config.yaml
num_hidden_layers: 12
vocab_size: 8192
hidden_act: "tanh_gelu"
init_std_o: 0.0084
lr_head: 0.0102
max_seq_len: 1024
train_tokens: 442600000
Each number is 128 + 32 x the weight over its row's rms, rounded and kept within 0 to 255. Layers, rows and columns count from 0. The size above them is the row's rms in percent of the matrix's.

# layer 2 MLP down (transposed), 896x224, rms 0.182, rows 677-707, columns 112-223
size [100 106  87 107  97 106  92  98  95  78 102 119  92  95 105  96  95  95  97  95  96  95 102 109  94  89  98 102  98 106 118]
[[126 120 110 140 132 147  80 150 153 107  56 105 101 134 168  55 110 106 121 106 181  99 109 107 113 181  55 101 143 118 131 106 143 163  72 134 169 117 128  22 131 148 179 135 174 109 128 153  98 141 148 179 136 125 105  94  94 116 123 131 188  71 100  73 116 149  65  68  64 126  48 160 153 138 134 163 113 161 136 138 142  99  77 127  89  88 114 113  65 142 134  99 118 120 108 130  93 107 142 125 161  60 166 157 113 135 135 125 161 143  98  69]
 [ 99 182  93  99 103 139 114 185 134  95 156 112 147  77 102 122 119 121 169  94 154 155 130 155 114 173 144 156  60 151 179 117 135 101 187  79 174 128 149 150 133 123  92 141 151 169 103 157 111 148 110 112 131 141  65 141 122 121 172 191 102  92 132  99 133 155 162 143 109  94  74 113  82  86  65 125  95 102 127 131 157 141 128 177  54 124  71 107 115 105  88 153 164 111 100 144  90 138 150 150  91 127 109 131 135 129 109 176  80 124 130 149]
 [104 118 119 141 127 174 101 102 126 119 132 164 142 101 129 162 175 160 152 157 114 142 210 137 119  98 187 160 190 118 113 113 147  96 142 112 196 175 125 139 161 116 130 136 143 166  80 141  92 135 133 105 111 153 149 149 135  79 141  97 124 147 169 164  88 101 121 126 162 133  50 146 159 113 148 128 125 149 131 148 144 113 125 146 107 162 124 112 102 156 198  84 109 166 180 100 144 133 111 156 138 119  43 142 137 151 142 184  86 118 147 131]
 [119  87 140 157 160 109  81 149 126 113 133  94 112 170 100 133  80  94 118 115  62 157  99 150 116  56 180 150 104  50 130  78 202 147 124 145 116 142 149 110 193  99 144 108 197 158 130 123 148  67 114  70 109  81  37  83 118 137 145  86  64 124  74 104 136 117 104 127 184 152 134 145 110 113 135  77 159 160 125 118 168 117 157  95 102 152 118 154 137 129 127  94 123 112 116 184 103 219 178 116 142 159 153 146 102 138 141 214 131  90 135 134]
 [121 172 161 107 135 148 168 136 104  92 133 154 163 133  87 147 110  95 121 185 133 101 144 125 164 105  90  95 147 128  89 125 159 127 137 115 110  65 177 145 103 140 131 155 143  77 158 146 148  99  87 136 102 101 133 146 100 143 118  86  99 133 124 140 134 124 136 124 146 189 152 154 110 113 107 147 167  88 119 131 123 174 152 159 161 211  78  90 119 138 145  78 135 101 100 139  78 134 109  68  94 108 124 225 149 127 190 130 162  84 113 106]
 [179 180  94 128 208 174 153 103 128 128 137 155  94 149 130 169 172  94 116 145 128 135 127 164 102 126 128  88 114 161 171 160 129 128 164 134 147 155 166 126 153 127 117 123  75 159 118  78 172  77 188 157 126  92 151  77  94  57 143 187 123 146 115  44 132 155  99 143 146 132 138 157  89 148 125 107 109 116 145 136 121 117 108  97 105  77  94 119  65 100 100 124 136 178 123 104 123 182 164 109 110 138 143 127 144 121  79  96 149 139  46  50]
 [151 127 145 129 132  96 169 171 103 132 126 134 100 180 100  92 175 134 158 162  86 132 119 166 150  90 123 163 103  98 190 114  97 175 103 134 109  50 127 107  82 183 141 113 150 149  73 103 119 129 150 121 121 118 131 116 177 160 109 111 137 166  67 100 145 130 158 130 157 142 163 175  98 165 198 130 190 131  96 134 138 132  88 114 146 130  90 171  96 100  53  67 100 111 155  74 158 168 172 121 115 164 114 164 149 177 253 176 137 178 183 170]
 [ 76  63  96 165 114 105 145 158  75 174  85  92  77 122  91 121 145 151 139 161 170  71 131 104 172 115 140 111 159 122  90 154 155 121 164 124  97 113  93 120 117 138 187 140 148  92 122 116 100  95  92 143 164 122 110 146 125 102 177 160 147 122  93 175 191 120 110 129 108 109 188 136 131 126 163 159 128 112 137 128  86  98 138 166 131 110 137 183  49 142 113 121 156  98 118 107  87  93 110 181 135 100  59 145 138 116 133 118 143  81 118 118]
 [140  57 127 107 111 144 206 114 175  73 141 154 111  82  88 194 114 120  94 158  80 125  81 137 143 133  88 111 146 112 118 162  81 114 103 133  59 127  99 132 122 130 152 116 155 138 136 145 120 125 151 124 121  70  90 189 152 160 175 149 184  81  84 120 142 175  99 123 126  89 141 125  94 143 183 131 127 142 133 128 121 146  89 124 119  98 131 148 149 136 168  79 129 104  96  65 164 131 163 136 151  81 160 113 126 162 113 164  93 117 167  92]
 [ 53 103  99 121 123 111 103 109 159  92 137 128 132 172 111 226 136 134 142 118 124 109 127 107 124 159 144 101 190 163 160 121 109 128 144 151 114  48 103 167  95 155 129 123 124  86 111 120  75 143 131  98  64 161 170 103 118  71 102 130  97 181 174 108 145 109 110 115  97 140 198 120 103 141 119  84 104 175 106 155  97 140 133 185 158 101  91 132  90 189 148 134 140 141 149 160 121 142  55 159 142 115 130 132 173 134 155 121 133 112 157 135]
 [139 158 131 131 116 104 176 130 107 113  88  95  93 114 103 142 165 130 167 155  42 115 143 255 118 184 135 126 189 134 137 123 150  76 138 201 127 126 123  85 118  68 166 165 109 102 111 115 105 145  85  99 149 105  93 168  97 149 159 126 109 116  77  82  79 151 108 124  99 118 121 167 117  83 121 144  82  88 106 199 122 106 136 100 147 127 128 172 126 105  91 115 149 135 168 147 102 115 170 115 139 114 118 120 105 110  73 124 199 103 136 168]
 [151 143 131 124 125 132 180  74 135  94 145 151 142 118 165 145 102 139 107 116 106 155 126 101  92 147  97 123  90 108  83 114 149 130 159 131 101 174  58 115 123 189 119 103  93 134 151  55 109 178 156 153 178 119 145  91  90 163 158 137  91 159 160 135  51 122 110 152 187 140 185 151  79 146 164 120 141  33 104 170 119 123  75 153 152  92 143 141 162 146  93 101  85 117  96 150  88 103 106 181  84 118 119 160 115  79 139 177 181  81 114 138]
 [173 131 116 167 151 136 146  81 150 151 145  79 115 152  91 160 161 132 115 132  83 105  74 140 179 120 140 103 132  91 127 124 135 139  91 123 140 158 157 168 118 130  51 159  89  97 148  72 171 126 141 111 167 177 201 150 129  94  84  78 112 118  96 164 116 168 134  93 136 150  80  60 123 193  85 138 118 185 120 151 113 128 116 121 136  79  88 134  85 126 148 142 110 113 172  51 119 116  60 118 127 113  93 168 125 123 164 111 164 177  97 163]
 [109 108 117 135 120  80 140 103 105 108 164 107 130 139 146 117 144 140 116 125 151 116 153 101 157 126 129 101 142  85 123 140 136 130 179 149 117 155  91 146 112 140 164 129 205 167 163 151 212  62 131  77 146 121 149  94 150  62  80 139  96  67 109 146 117 147 128 121 102 170  47 130  53 141 124  55 135  56 142 126 103  85 123 109  92 166 150 112 132 183 128 164  90 122 151 122 130 130 111 144 163 144 102 113 184 147 125 165 126 160 101  95]
 [131 206 135  93 155 126 120 191 138 151 135 131 104 113  82 145 158 163  65 168  85 152 208 188 120 126 184 160  93 135  90 205  76  90 119 158 124 131 153 101 131 140  97 134 128  86 153 154 150 120 151 168 190  92 148 136 132  93 110 193 107 148 173 116 120  97 156 102  98 120  95 119 114 111 114 151  83 138 149  91  53 187 102 107  98 107 122 160 148 159  86 155  94 167 101 114 128  76 121  68  79 128 129 145 100 112  75 126 122 127 106  78]
 [102 124  99  73 129 159 102  91 164 156 107 148  98 109 134  81 129 100 125 198 207 135 108 198 178 119  92  64  93 140 153 117 138  57 119 125 150  61 123 149  90 124  91 110  85 120 114 188 150 166  91  79 142 141 108  95 151 164 115 116 141 174 155 148 138 166 115 153 179  99 181 153 113  61 133 116 132  93 162 197 133 154 149 122  97 100 122  99 170  89 108  94  67 142 138 135 130 139  63 124  63 157 132 135 118  81 129  74  99  99 138 174]
 [ 90  84 179 163 128 239 120 152 140  96 123 122 148 163 112 169 110 133 126  81 141 166 179 163  91  48 184 124 112 177 107 139  93 142  83 114 169 145 116 152  94 169 139 103 105 112 104 133  96 157 113 107 162 146 134 123 128 168 151 106 100 160 197 186 131 114 146  98 142 114 122 130 141 111 178 159 137 109 124 161 147  95 113 127  87  83 165 154 192 163 123 136 132 128 116 172 152  84 148 121 133 109 143 122  93 163 155 128 106  98 123 160]
 [157  65  29 144  97 126 166 112 132 113 172  82 105 119 137 122 165 125 150 124 172 152 183 166  92 142  98 168  94  72  99 165 105 106  69 107 130 131 106  98 156 130 111 130 158 120 128 122  93 125 171 149 104 140 141 125 134 101  96 138 121  73 146 111 143 181 178 101 127  98 115 102 166  90 124  65  96  82 205 150 120 129 110 186  77 166 136 116 123 100 113 113 139 134 126  74 173 112  95  94 172 139  91  82 125 106  89 124 126 137 142 160]
 [145 103 138  95 135  67 127 102  98 130 133 140 153 153  44 105 141 113 177 181 112 145 128 115  99 101 114  93 138 144 119 148 134  97 168 118 193 186  54  88  60 164 127 112 116 180 130 109 130  62 116 105 122  63 107 136 135 174 174 155 111 162 112 163 108 102 128 137 110 154 157  83 148 138 108 146 120 116  94 120  63 114 108 164 186 147 150 144 111 160 152 156 158 150 100  57 148 123 161 118 165 147 107  90  67 159 145  96  91 190 137  77]
 [151 133  80 113 114 151 139 135 145 199 153 203 163 164 138 141 126  87 114 125 174 119 108 118 177 141 149 169  97 181  55 101 135 137 114 175  69 136 125  98 196 142 106 121  84 138 154  95  98 173 131 148 213 201  94 108  76 136 199 147 115 100 117 171  99 163 112 142 215 129 131 121 148 137 188 130 153 124 129 112 102 110 142 149 111 120 186 138 139 182 113  77 187 132  70 153 125 156 112 172 131 154 102  91 113 128 111 121 138  91  90  93]
 [168 158 160 115 164 144  92 101 220 134 114 120 113 158 165 104 104 144 136  88 165 146 158 110 122  63  97  67 157 116 144 108 203 131 170 148 109 132 179 156 164 132 158 151 148 120 114 170  76 161 116 115  98 169 182 107 156 102  76 175 160  95 125 101 158 117 134 125 110 128  96 168 194  99 156 113 139 144 167 178  91 123 151 185 136 148 134 106 107 129  93 162 181 161 149 166 197 100 100 156  87 100 155  65 134 107 118 111 136 116 199 110]
 [ 62 133 132 106 129 154 153 125 137 137 111 178 100  97 148 141 124 144 126 115  48 137 136 108 104 181 140 179 120 108 113 143 104 189 140 125 198 161 141 123 113 134 121 198 175 159 195 105 137 172 103 124 170 103 159 109  83 120 108 139 132  86 123 100 101 171 105 106 185 142 158 180 140 151 117 186 161 128 157 103 161 125 123  89 129 158 124 163  96  95 115 190 205 152  89 139 185 213 159  68 141 157 120 133 100 149 154 146 122 139 130 143]
 [125 117 138  98  34 139 156 105  35 159  86 170 155 128 163  84 171 161 117 119 145 163 129 129 122 103 118 151 172  88  75 193 135 115 119 101 167 101 106 130 164 180  86  89 157 167 145 153 140  75 102 134 118 142 109 135 177 113 147 137  85 101 178 143 130 160  85  83 122 104 126 150 112 154 142  89 121  99 146 143 142 103 137 126 120 120 201  60 150 163 145 130 124 116 104  91 137 131 133 176  75 138 127 114 119 148 140 152 103 116 252 127]
 [ 91 135 139 114 142 121 103 117 105 207 135 135 129  75 148 127 110 123  80 118 171 103  67 122 186 138 124 151  93  84  61 152 130 124 139  85 128  95 119 119 158 126 158 180  62 123 137 101  99 108 152 119 178 153 146 151 193 136 121 125 121 122 104 167 128 153 139 110 129 186 137 105 186 178 119 142 124 118 160 214 135 105 137 139 149 108 117 141 108 135 100 111 122 124 148 147 113 158 136 135  60 156  86 126  86  70 131  58 138 242 102 142]
 [ 83 176  76  63 137 153 181 130 184 119 117 127 159 103 149 187 167 186 144 148 114 150 112 157 135 147 137 121 104 138 110 156 177 123 136 136 135  84 124 147 145  79 135 135 133 135 138 154 142 144 128 154  90 125 166 109 107 169 114 182 163  87 154 143 120 148 161 113 176 141  83 192 107 164  73  98 142 147 130 155 165 217  55 117 133 134 143 131  86  71 135 144 107 139 152 153  85  63 156 129 113  89 114 122 125 115 145 122 121 113  99 151]
 [119 173  94 127 124  96 113 145 157 188  88 141 182 182 145 115 114  61 117 106  75 158  96 124 132 132  98 136 126 119  60 123 173 107 108 147 129 139 135 126 108  80 129 124 120  64 139 147 136 106 130 137 107 152 150 114 138 196 127 113 151 155 134 100 184  83 139 163 128 124 127 159 179 100 156 146 136 152 105 157 150 111 128 156 143 147 117 175 129  97  73 133 186 152 134 149 121 133 154 134 118 130  88 183 123  95 118  62  80 145 129 137]
 [ 75  67 169 122  90 187  72 136  99  92  82 152 157  98 150 101 161 177 111 104 109 170 166 171 137 132 104 128 101 123  55 164 168 134 173  81 144  94 149 181 106 169 121 118 131 171 146  84  82 172 117 132 125 156 122 103  84 183 120 192 124 149 121 159 118 114 165 121 147  88 114 132 123 148 155  87 107 156 167 152 140 143 124 106 161 135  82 147 150 130 184 124 110 134 150 142 177 123 104 205 109 123 116 146 134 138 125 133 146 155 185 152]
 [168 168 115 143 140  65 190  95 101  82 120  58 134 133 149 125 173  93  71 143 110  90 156 124  91  68 155 202 124 147 123 159 169 142 140 141 116 134 120 137 137 140  93 139  81 134 153  60 146 159 131 184 130 126 109 111  91 121 144  72 117 126 156  93 107 159 172 130 116  87 130 107 147 126  99  97 149 134 126 124 111 105 160 157 146 126  82 107 160  78 164  75 169  94 140 174 137 160 172 181 114 174 117 130 117 170 111 107 136 156 108 130]
 [145 105 111 116 123  93 150 144  82  99 120 139 188 111 113 153 167 103 128 167 104  90 158 135 146 182 140 111 161 136 128 142 169 133 139 133  90 144 120 123 164  86 110 195 164 103  82 114 163  99 141 114  95  58 151  76 109 121 138 122 105 132 121 170 100 113 220  73 138 145 153  79 142 100 114 104 126  56 133 137 152 118 134 118 118 100  97 177 136 115 115 111 119 121 108 172 170  88 153 142 126 127 103 185  91 186 162 101 153 117 149 136]
 [161 146 136 149 123  87 141  86 125 139 136 143 110 159 122 143 162 117 152  74 176  98  84  79  71 154 105 126  98  63 145  82 115 138  73 112 181 107 110 208 148 125  87 117  86 197  90 160 157 149 107 132  82 117 109 169 158 111 149 100 193 146 128 107 135 182 122 117 137 124 145  81 111 117 130 129 110 137 115 131 206 111 140 134  88 142 131 162  85 107 101 111 179 104 119 132  95 177  87 162 154 143 134 108 145 115 167 113 169 116 163 117]
 [146 129 131  79 156 149  91 171 190 114 119 109 171 120 193 176  90 129 107 106 178 132 115 114 117 122  93 122 147 155 172 115 168 155 110 142 128 107 128  96 167 153  88  45  71  94 132 136  60 146 188 169 127  93  61 158  83 115 172  90 135 109 125 133  53 149 157 161 116 134 122 155 123 168 159 123 161  88 129  80 131 157  82 100  82 172  73  74 138 143 147 118 185 136  90 163  85 134 132 163 173  54 140 141 164 156 133 100 107  78  76 100]]
# layer 2 MLP up, 896x224, rms 0.208, rows 678-708, columns 112-223
size [ 92  94  96  99 103 119  97  94  74 111 109 102  99 108  91  95  92 101  93 106  94 102 107  95  94 106  97 104 112 114 101]
[[208  87 111  85 161 166 151 148 150 171 127  96 138 131 112 130 133 159  97 124  92  53 172 108 124 112 128 117  88  89 155 165 151 152 116 128  91  71  90 142  91  88 104 143  92 159 171 179 114 111  93 148 171 154 130 103 146  94  68 137 115  93 123 112 102  75 127 161 155 189 147 145 166 120  75 143 111 140 104 151 128 120  86  98 103 136 167 104 179 181 180 138 123 144 148 102 148 108 104 115 105 186 169  85  77 160 176 164  85 152 130  81]
 [205 103 108 135 141 136 127 102 141 146 139 105  91 174 140  78 163 111 149 140 163 105  86 108 133 130  80 127 135 149 145 181 143 144 130 154 114  88  88 114  71 191 146 171 165 190 189 156 123 156  95 132 103 174 149 107 142 151 116 123 136 136 119 108  89  53 112 198 128  88 149 134 119 180 158  90 123 205 118 142 153 161  75 208 177  88  88  99 119 100 125 140 125 103 133  96 176 121 143 121 127 176 127 121  38  97 151  95 123 147 101  60]
 [139 141 142 145 103 105 160 100 119  98  59 139 154  83 103 148 158 204 178 114 127  76 147 121 181 172 112 112 132 101 122 153  78 120 115 118 104 122 140 104 105 125 136  89  84  55 186 115 120 140  81 112 167 111  94 163 109  55 150 133  93 126 182 140  58  94  85 131 153 143  82  51 170 162 147 133 138 119 103 160 131 119 180 137 116 151 171 100 139 110 140 137 102 122 138 139 116 106 132 120  81  76 105 193 132 144 137 123 130 106 159 147]
 [127 115 153 149 194 109 138 118 122 175 129 149 132 169 133 163 131 140 166 115 102  81 163 147 153 129 150  99 160 155 186  58 125  89 195 112 197 117  92 137 128 172 155 118 105  83  70 120 163  92 112 103 149 160  84 151 112 142 171 161  88 160 109  97 118 199 158 133 150 149  91 121 185 112 146 141  42 124 159 115 146 107 143  89 158 102 159 131 159 109 215 134 141 124 173 123 114  51  89 144 168 145 108 145 147 133  57 139 153  58 104 110]
 [121 117 110 159 102 124  82 202 141  86 108 116 167  69 173 126  42 121 198 117 129 186 143 136 133 127  50 163  89 146 126 117 111 132 102 129  95  46 131 147 131 103 108 141 134 129 116 195 138 165 138  98 134 218 153 153 120 119 194  86 104  82 112 141 118 141 139  81 105  94  93 108 133  78  54 107 146 102 152 144 143 131 156 110 163 110 144 125 185  90  98 183 140  70 145 123 164 101 130 169 105 118 122 173 128 151 172 170 121 130 141 158]
 [166 123 147 106  99 145  82 105 136 156 114 123  74 132 108 140 133 111 141  91 129 104 177 108 191 133 201 178  69 101  87 124  76 157 162 152 137 108 130 151 152  73  48 158 178  92  74 155 108 149 123 114 104 179 154 128 158 151 163 128 155 215 109 150 113 121  88 113 108  84 114 132 136 187  86 134 140 163 125  79 115 113 109 138 112  99 131 121 134 115 184 108  84 155  85 184 143 121 111 118 129  92  66 170 125  82  60 133  98 157 123  91]
 [119 122 117  96 107 169 116 116  90 127 106 129 131 166 171 107  90 146  90 138  98  72  75 135 132  96 190 183  94  99 162  86 154  97 150 137 128 167 163 108 180 189  85 152 102  81 116 114 146 106 132  97 123  60  57 132 134  97 137 139 100 128 149  89 168  47 133 232 188 111  62 118 149 113 118 151 117  82 131 106 113  54  87  79  72 144 161  95 129 178 103  82  54  89 105 127  83 156 121 133 117  90  88 120  98 155 142 127 107 160 154 149]
 [159 168 130 153 139 170 103 138 112  94 183 128 171  72 130 180 164 161 161 147 137  99 141 173 160  84 119 117 139 142 182 128 200  99 109 112 141  79 154 101 127 144 141 123 126 132 115 129 125 149  49  80 136 133  83 137 145 169 113 104 107 160  59 125 147 133 140 102 143 102 119  86 174 130 129 152  91 115 134 117  74 151  95 173 133 143 114 117 142 121  62 136 136 201 153 100  90 146 103 106 162 136 128 121 136 109 125 111  90  82  77 107]
 [104 104 111  79  68 117 101 126 110 183  97 153 106 165  80 208 176 156 168 155 165 122 165 114 159 181 140 141 163 146 141 171 125 123 109 110  88  75 102 127 111 149 151  90 119 111 183 148 107 151 166 136  96 102 128 196 131  54 114  75 169 113 123  58  96 134  68 114 168 205 152 136  80 117 179 137 132 147 132  62 126 157 125 190 151 104  90 105 100 121 155 195 102 147 177  71 161 157 117  97 114 138  71 162 160 129 130 142 103  94  93 137]
 [107 117 133 107 107 169 149  78 124 125  71 133  85 156 134 139  61 104  85 165 142 173 159 132 102 130 134  93 158  87 155 116 163 134 102 132 177 120 151 103 118  98 158  71  75 111 126 163 163 126  99 114 136 119 193  70  93 144 147 109 138 123  98 150  81 197 119 135  72 135 127  94 100 143 193 145  56 132 123 148  81 159 138 126 199 134 142 117 167 109 100  92 138  62 156 114 122 138 134 138 118 118 138 174 144  81 127 125 211  99 164 123]
 [ 81 142 148 100 173 113 154 166  67 128  99 145 114 144 160 118 111 138 166 123  99  78 114 130  73 167 136 204 141 116 113 129 171 140 156 132 112 128 129  85 192 153 116  99 118 137 170 100  39 142 112 176 131 146 113 143  67  81  86  90 159 130 164 111 104 131 149 162 149 150 129 112 110 130  99 124 145  93 156 128  98 127  92 121 138  80 157 188  95 150  86 115 170  93 129 135  97 109  51 141  99  59 115  52 156 147 112 128 121  56 118 129]
 [ 80 100 118 110 119 135  72 190 170 123  97 162 147 146 168 139 116 113  92  78 148 122  76 110  39 157  92 132 109  98 147 105 178 143  94 136 101 123  60  74 176 114 102 122 123 110  95 133 146 128 152 152 115 168  99 116 138  78 161 104 150 139 170 142 149 145 114 178 182 135  87 153 142 145 172 129  78 144 100 141 120 116 185 129  63 115 132 112 159 131  60 129  67 188 103 114  83 119 108  45 144 122  64 171 134 105 125 144 125  81 120  88]
 [ 95 136 118 179 114 109 151  99 172 103 140 140  94  91 145  57  64 132 128 176 133 135 128 166 167 101 134 122 112 168 151 100  75 126  95 152 113 126 188  88 152 113 160 153 184 100 115 118 136 147  72 111 101 166 108 136 135  40 155  94  78 143 113 118 151 158 185 172 124 115 110  70 134  84 160  99 157 127 114 133  99 132 115 136 149 116 183  74  85 117 153 137 131 216 154 169 128  92 118 170 162 175 109 121  93 116 127 127 185 121 126 122]
 [193 131 202 106  76 162 121 125 136 159 116 195 172 102 160 152 102 152 127 146 159 128  57 166 168 201 142 143 164 154 133 137 165 164 162 123 150 115  86 119 171 120 106 107  99 141  78 138  74 154 152 124 167  87 133 133 157 161 146 139  35  68  75 139  95 135 122 163 143 147 123 156 139 135 175 145 168 137  85  78 137  87 144 166 153 102 159  86 104 128 177 151  93 142 151 170 151 123 134  77 143 174 152  60 147 173 147 135 157  81 131 149]
 [ 98 103 150 118 157 170 125 157  69 190 118 141 112 136 143 181 135 103  77 109 137 118 113 121 166 170 129 105  81 154 137 108 133 116 157 172 162 157  65 130 128 133 116 106 125 110 168 156  90 126 130 142 129 110 150 112 142 177 164 143 152  78 158 111  91 114 191 175 123 142 151 103 140 151 101 124 127 151 154 134 110 117 130 144 107 159 131 148  99 149  85 132 126 119 115 150  55 185 130 137 127  76  97 144 119  72 105 167 147  86  99 184]
 [107 136 143 149 138  64 106 148 157 118 197 154  98 154 139  56 157 101 171 126 133 139 165 130 121 118 162 134 146 140 102 112  96 116 186 143 151  65 136 114 156 120 197 145  99 159 134  69 137  97 125 130  89 170 130 138  76 132 153 123 141 112 157 149 142 114 140 104 118 159 129 120 129 118 144 166 123 164 149 141 103 132 145 189 152 116 114 112 101 152 102 172 156 141 144 111 187  89 117  73 126 115 146 151 122  81 132 163 107  47 135  86]
 [109  79  71  61 105  95 167  80 136 123 102 119 117 158 101 152 109 170 184 111 125 118 107 160 101 150  94 123 146  98  51 109 155 151 156 106  98 105 100 149 101  98  84 113 132 183  61 144 114 125 147 109  94 123 119 108 161  96 117 175 123 141 118 120 114 104 170 110 137 136  82 120 184 101 171 125 182 112 113 165  94 127 111 159 165 165 100 160 148 109 139 120  85  97 184  70 144 119 174 100 133 155  78 120 111 144 145  93 151 100 119 123]
 [157  77 119  87 127 127  79 192 107 111 139  94 158  95 106 150  89 148 150 134 151 109 170  97 104 132 106 166 178 180 113 185 146  92 150  95 134 137  95 134 110 122 151 115 166 151 129 110 130 135  81 103 189 135  90 110 106 127 123 144  91 109 112 101 150 112 102 134 120 138 116 212 139 124  86 141 180 101 179 147 133 132 130 152 137  65  57 156 143 106 179 126 121 144 110 175  89 134 120  99 110 127 165 161 163 117 154 178 146 151 129 142]
 [ 73 148  83 131 174 105 126  79 128 149  60 126 114 131  97 189 124 147 139 122 128 129 118 127 175 117  98 179 139 116 134 132 128 189 100  81 114 108  59 112  71  97 113 126 135 163 120 142 113  97 128 156 149 120 107 127 153  83 113 136 120  65 143 157 101 120  73 166  96 155 121 174 158 113 113 126 130 182 139 132 137 182 198 159 141 122 116 175 152 138 139  97 113 144 110  91 113  90  96 105  55 151 155 147  80  68 213  72 152  96 183 159]
 [117 191 113 126 110 145  47 131 129 103 119 115  97 105 154 134 123 142 131  93 157 106 146 132  68  75 146  90 168 142 232 116 166  91 192 155 111 130 122  58 144  92 157 161 143 111 175 164  50 121 110  63 107 113 178 121 156 150 150 130 137 124 134 153 154  86 120 166 115 116 150  94 139  91 158 149 142 108 181 176  96 148 112 117 133 145 151  65  74 121  98  99 128 115 125 133 131 103 110 194 163 197 144 136  88 110 142  85 156 154 198  59]
 [152 138  59 123 172 119 113 112 153  85 158 149 143 124 165 130 123 123 141  62 141 143  90  97 134  91 147 145 114 115 118 133 209 115 144 137 125 151  44 146 136 138  95 150 101 145 176 182 122 118 110 152 156 159 172 140 120  90 114 149  94 134  67 123 166 111 138 117 150 135 133 157 145  57 184 108 136 132 108 125 112 100 177 220 157 111 133 103 213 181 103 104 109 175 152 152 161 118 106 180  87 157 131  79 115 114 128 112 102 118 164  94]
 [ 86 136 111  94 125 120  53 116 112 150  84 115 146 112 166  95  71 118 102 125 126 136 107 161 118 197 160 151 192 164 151 143 180 167 111  94 136 127  91  94 128 140 138 173  79 144 152 125 129 139 136  97 105 109 143 123 117 148  99 138 118 153 109 124 198 145  42 133 188 170  70 127 167 131 171 162  78 110 173 143 168 172 118 104 154 119  71 101  87 152 106 113 119 123  99 133 118 115  98 166 114 140 118 127 129  97 143 180 122 148 120 100]
 [139 135 105  97 130 105 113 118  86 164  75 124 145 123 121 145 202  87 123 145 145 166 118 206 147 172  92 128  91 103 121 107  77 131 153 106 173 136 133 146  97 179 114  83 115 136 109  98 130 168 153  82 148  59 129 122 131 122 149  93 175 130 120  90  65 132  98 117  79 181 165 126 210  85  92 112 172  34 190 120 111  92 130 103 174 147 133 185 139  67 205 140  94 111 150 101  79 163 152 174  99 132  85 117 116  97 126 188 122 136 144 132]
 [109 163 184 148 142  95 100  83 127 166 112 123 155 141  98 131 100 135 123 103 143 126 134 151 133  83 135 104 132 108 138 158  78 143 139  67 166 135  78 146  73 181  83 103  88 164  80 137 201  96 154 127 172 136 128 113 164 105 107  63 132 118 103 129 129 125 119 168  75 181 124  94 102 182 160 225 133 117 110 106 154 106 172 112  89 218 112 127 171 122 134 149 159 130 198 119 125 157 133  86 134 159 157 114 119 154  90 194 163 137  81 113]
 [150 110 140 111 157 145 176 196 116 131 139 118 131 139 128  89 155 115 154 108  93 163  47 134 152  93 101 171 216  98 124 131 128 167 138 150 133 120 162 127  90 142 159 153 105 110  99 128 161 107 132 173  75 104 139 151 139 133 120 127 134  76  83 181  97 129 147 151 129  79 105 119 127 103 182  97  95 167 149 133  84 105 119 179 146 117 135  55 135 101 174 176  81 146 102 114 172 136 173 123 122  71 121  47 110 113 135 108 149 132 111 164]
 [131  89  84 134 109  82 137 115  94 169 111  92  87 135  90 162 134 125  92  69  99 139 138 154 108 110 132 102  71 141 139 140  98 149 138 144 131 134  96 156  82 225 158 139 157 121 108 177 128 114 121 112 140 150 130 150 117 126 119 190 140 110 167  80 123 129 146 163 138 118 153 223  89 141 137 140 109 159 180 101 140  99 184  85 211 146  80 139 108  83  79 200 160 155 159 121 131 166 101 134  85 165 108 163  99  62 148 153 179 110 127 142]
 [ 75 108 115 123  91 165 147 130 125 116 137 123 179 169  90 145 189 127  95 138 116 174  71 134 138  95 109 112 118 133 123 189 123 146 130 132 191 103 188 112 131 101 147 116 111  95 126 146 109  98 152 105 158 140 110 149 109  99 182 111 126 130 176 166 127 104 143  98 166 108 167 107 127  57 196 112  93  96 114 128 139 141 147 117 102 117 100 187 194  64 127 238  88 160  82 120 125 180 154 166 133 181  63 109 149 164 109 175 137 110  79 126]
 [102 115 175 109 113 109 174 180 110 167 145 140 213 149 119  82 150 117 114 129 138 164 170 108  77 150 100 126 107 142 107  92 168 163 119 130 120  63 104 166 128 107 143  98 104 141 111  90 177 119 102 113 127  98 159 105 149  95 100  90 140 125  92 133  90 176 130  77 129 114 171  86  78 125 114 147 128 128 125  90  86 126 148 179 163  97 103  85 147  86 141 123 131  95 112 123 151 117  55 105  93  66 108 151 165 154 181 139 118  90 142 131]
 [ 81 139 131 110 151  94  27 104  80 120  89  92 187 166 160  81 167 164 204  91 132 143 117 181 114 147 116 169  84 105 139 118 104 148  77 106 102 118 140 144 125 142 169 105 150 119  83 152 109 172 143  83 157 153 113 118 134 128 115  86 105 142 155 134 111 111 132 141 148 129 136 127 117 124  80 108  99 139  96  81 147 151 165 146 176 148 170 144 129 151  95 131 150 194 115 123  91 103  89 146  74 175 141 102 128 136 131 128 176 115 149 120]
 [ 88 133 128 113 128 143 189 139 103 169  95 152 117 126  86  88  66 176 121 118 146 145  96 126 105 145 188 149 163 138 114 103 127 118  88 147 159  82 184 110 175 143 127 107 118 106 111 178  57 161 171 123  86 107  88  82 155 117 100  83 129 121 111 100 154 171  94 160 136 151  82 105 137 190 105 139 160 125 149 119 108 150 177 173 145 117 149 122  91 119 100 142 168 135 162  83 107 144 105 143 124  45 101  77 174 155 130 115 142 107 145 135]
 [125  89 132 125 103 104 124 210  90 127 146  96 196 108 174 128 154 128  77 149 158 121 115  82  82  74 158  92 154 159  96 123 108  95 146 154 115 192  76 105 123  91 131 135 117 114 114 154 157 167 140 112  67  74 129 176  95 146 141  88 119  69  93 111 100 106  89 112 114 155 138 184 155 170  90 158 120 172  83 133 154 130 115  89 120 180  79 154 120 167  98 149 147 126 171 110 128 164 199  96 157 104 151 145 159 102 108 124  99  96 200 168]]